Weights of a small GPT-style language model, trained from scratch on English Wikipedia.
Size: 23 layers, width 192, 3 heads of 64, MLP 1152 squared ReLU, vocabulary 605.
Architecture: RMSNorm before each block, rotary positions, no biases in attention or MLP, untied embeddings, normalized queries and keys, capped logits.
Training: a variant of Adam for these matrices, 6928 steps.
Each number is 500 + 50 x the weight over its row's rms, rounded and kept within 0 to 999. Layers, rows and columns count from 0. Numbers have three digits each. The size before them is the row's rms in percent of the matrix's.

# layer 8 MLP up, 1152x192, rms 0.107, rows 1135-1151, columns 0-63
105:376438448514422531492468531504414578521479539488461479431462571577549590537517464469517518557490429515549567509414457456465558473455431494465486442536455575537488436537414538492449508551533509
104:534466580467443554536459460492480538550467418473499469515496525577521529509486443507497491541482553540515499392551473439458478501561494425531541491474537462477463443469386568502502531560588524
050:457478625394407528571580490513421556497456482480526444481455493508492445530444453572498581595519393362560518460440473457539545447444502513524390528566498530486419508574503538604564434555498400
116:562508544489515443433473497515494555560488409513505482522546556490516467558526504482417515514637476531530561506530472519476560495542570507578430549463515484457421420497510550607531423426470472
100:519552515536522505495527545525485507501460476506451498534505527535463501501498495475447525435627444560576532450403476525521479501490589448552469558453582523439431537432494469497536501482454518
112:538496489504497466578556487463470444478582519526522494456427508474487432574444496550486538532458511466537539457532422404567547453373473497493409503394428589475419507427519487524415448518514462
112:487527568553516459566538502505552528573584477527538451537475521606529492423506532505516507479571469438571486477403414523551518449536570473477427444460459468419503523535368509566480505582555497
050:527499487442476479448527451551445579520551418505474447482456537553446554584500484567508577470601464507553525440537533506505562518535462517446413513525495577437419459494527511516457446562490455
107:473404510472473426482473493497476508502467406405472430452453471466462528575433416497565490519504567448438446574468405544491459492423521392467507512595454478463490439523524569515499486625504570
112:337529582561515527408476514489546461428510468472421470522559510559429495522472480525521535564498477494476607484439535557469450437478542402483449485478528466441488485488471552547470456499455455
119:524501520491379481550550529488465532541438471476513482534494515513538554572547443617548540481552393462464451471542508566460556530524462467500430439535638479511488475450485550539485435521496466
119:458447526517516560515493459565519482408471524461393433480575630613484581502433517547565583453463436527533454374423429538518541449488452488466496441636489470459566404530466594509487446564465488
111:538455479491527579583509468482454477533451356518566529560546484571547513591524432547513467469499563468496555542491573551458598542453479567484424422512478538520477510434518511577449520591505513
119:476475525464507533503561410541472538510406446486558433486568533488540521544425476553468621505482561481485478422508427526470526522517394498523484540518502476380564453548455458526543464538537631
117:386507513480490473491513526532449535555476461490556463442490559564466476493530492456433448514558524542565502530455488544459477511527467474594437506437548495515481531540457499482432524510462530
104:525531482532498525564602420471554511530532496421513491482578510486530544558482507617521578521454465441482598439466384463531518571503526452536427444460562479500522482471545483467559515570497560
112:481539475462522493427578505601543547518556469436506452513536543450500492592486515550484477464479414548601455480364489604568539537479449454492509473451491534535528525601551503532490484470479553
# layer 8 MLP down (transposed), 1152x192, rms 0.094, rows 1135-1151, columns 0-63
108:489485536423484535609605540478597472425521464470408488543479506535478459530482585594472462484447562476529476558470426472531450502546470492530505435429510480540494553487443542501473572424498481
107:449449471489571479504479499493478436532484460472542495496528592507501518482530531493408564530511500420500542418394551390471504493481571467531488445563526504519588484495520548515502468516542477
035:484551486610440450589424413568482464467477474443475487546462524448526603506556678523469495498443545487502459506508511535494507513524549491551505557371504478452476478486530533475553511493513488
095:552541477533433527505497542543461573423545530496551464575498499462542521422495593527501420565621494480468414557495524499504441517416508496586460555539517416531363365444498499506548549472634496
102:510452465523536436421441456442527499447493435517443601514537500495510473475529522530524547531381583504474485630465539565509502542533538504483453450483598549463458492474528416475497406516560477
118:482547446481469459458465489610502489397540575474448563570503396464429464421532500530437508454627511471522482397469413481442556518492532421584428495524556569436501427562391597543502457533480508
110:522508530443414459457545574519577541605586477646432583590443507497487449508514490539558522561458522484528489445452465499479445579517560511468515542418503571504542532533439499536573435548497606
029:564479470525463585451414546551620496426568572436497541519538586544567396458522527454445458541446522474479536599466507459464478505538451538508512503439524471493525464383535589480555488500507481
111:570605507505520567494539541572427521512447462501412502533518581549535537523508506477560593571513434600455482474490515415495535573517521472458479470464457436586553543440480560483536513425432422
115:531454450509483505553518501479513493395476535516529458537477477483405506441600438446453497527469375443481601455535526507459534544464542570451474426447461510418484426554529533398493507504440490
116:519356499496528540462521400527483463426536586515520509497517468501488496473528559515470470490481540573477492496554528559508438455568498551412528546457481525489508418509511499390474428489537507
116:507465452482493583564521474455518433498518550541483514470511505464485443487456509399540583522460417475545475560491535534502410540432530521475527433486540473628492442548529498566470512461469500
112:431521449559443378453520527513515615502538454482492506486516468483564558457458510502443526490403449471487528466514480533528466516417543495454525365507470464495517456563472509432508507553492515
125:493357491501520482481448429473493482542511418513537553505572499523593520472372529526486489528493477513424449509431450503487446507493520538501504509569491527409540585508490532457526491515522529
123:415535592590517644454525567538539502502561536449442352455591536548519519516466478551521471500556485474491540464515568482404455403487473509414572461510432517509524492527473510553468453546584403
111:439577563489520449523376561469464449441552493574561380548453499459509557509490392433428563520498585480576466502478562422437468480557472461551459499471474594443561558564528581480438515502570471
111:463504479416555609478502535552511568491574582459484558530523559489451529520477517483454540476539423430501469519562513436423471496483508466556459461557461374558477531512436437533586505528519441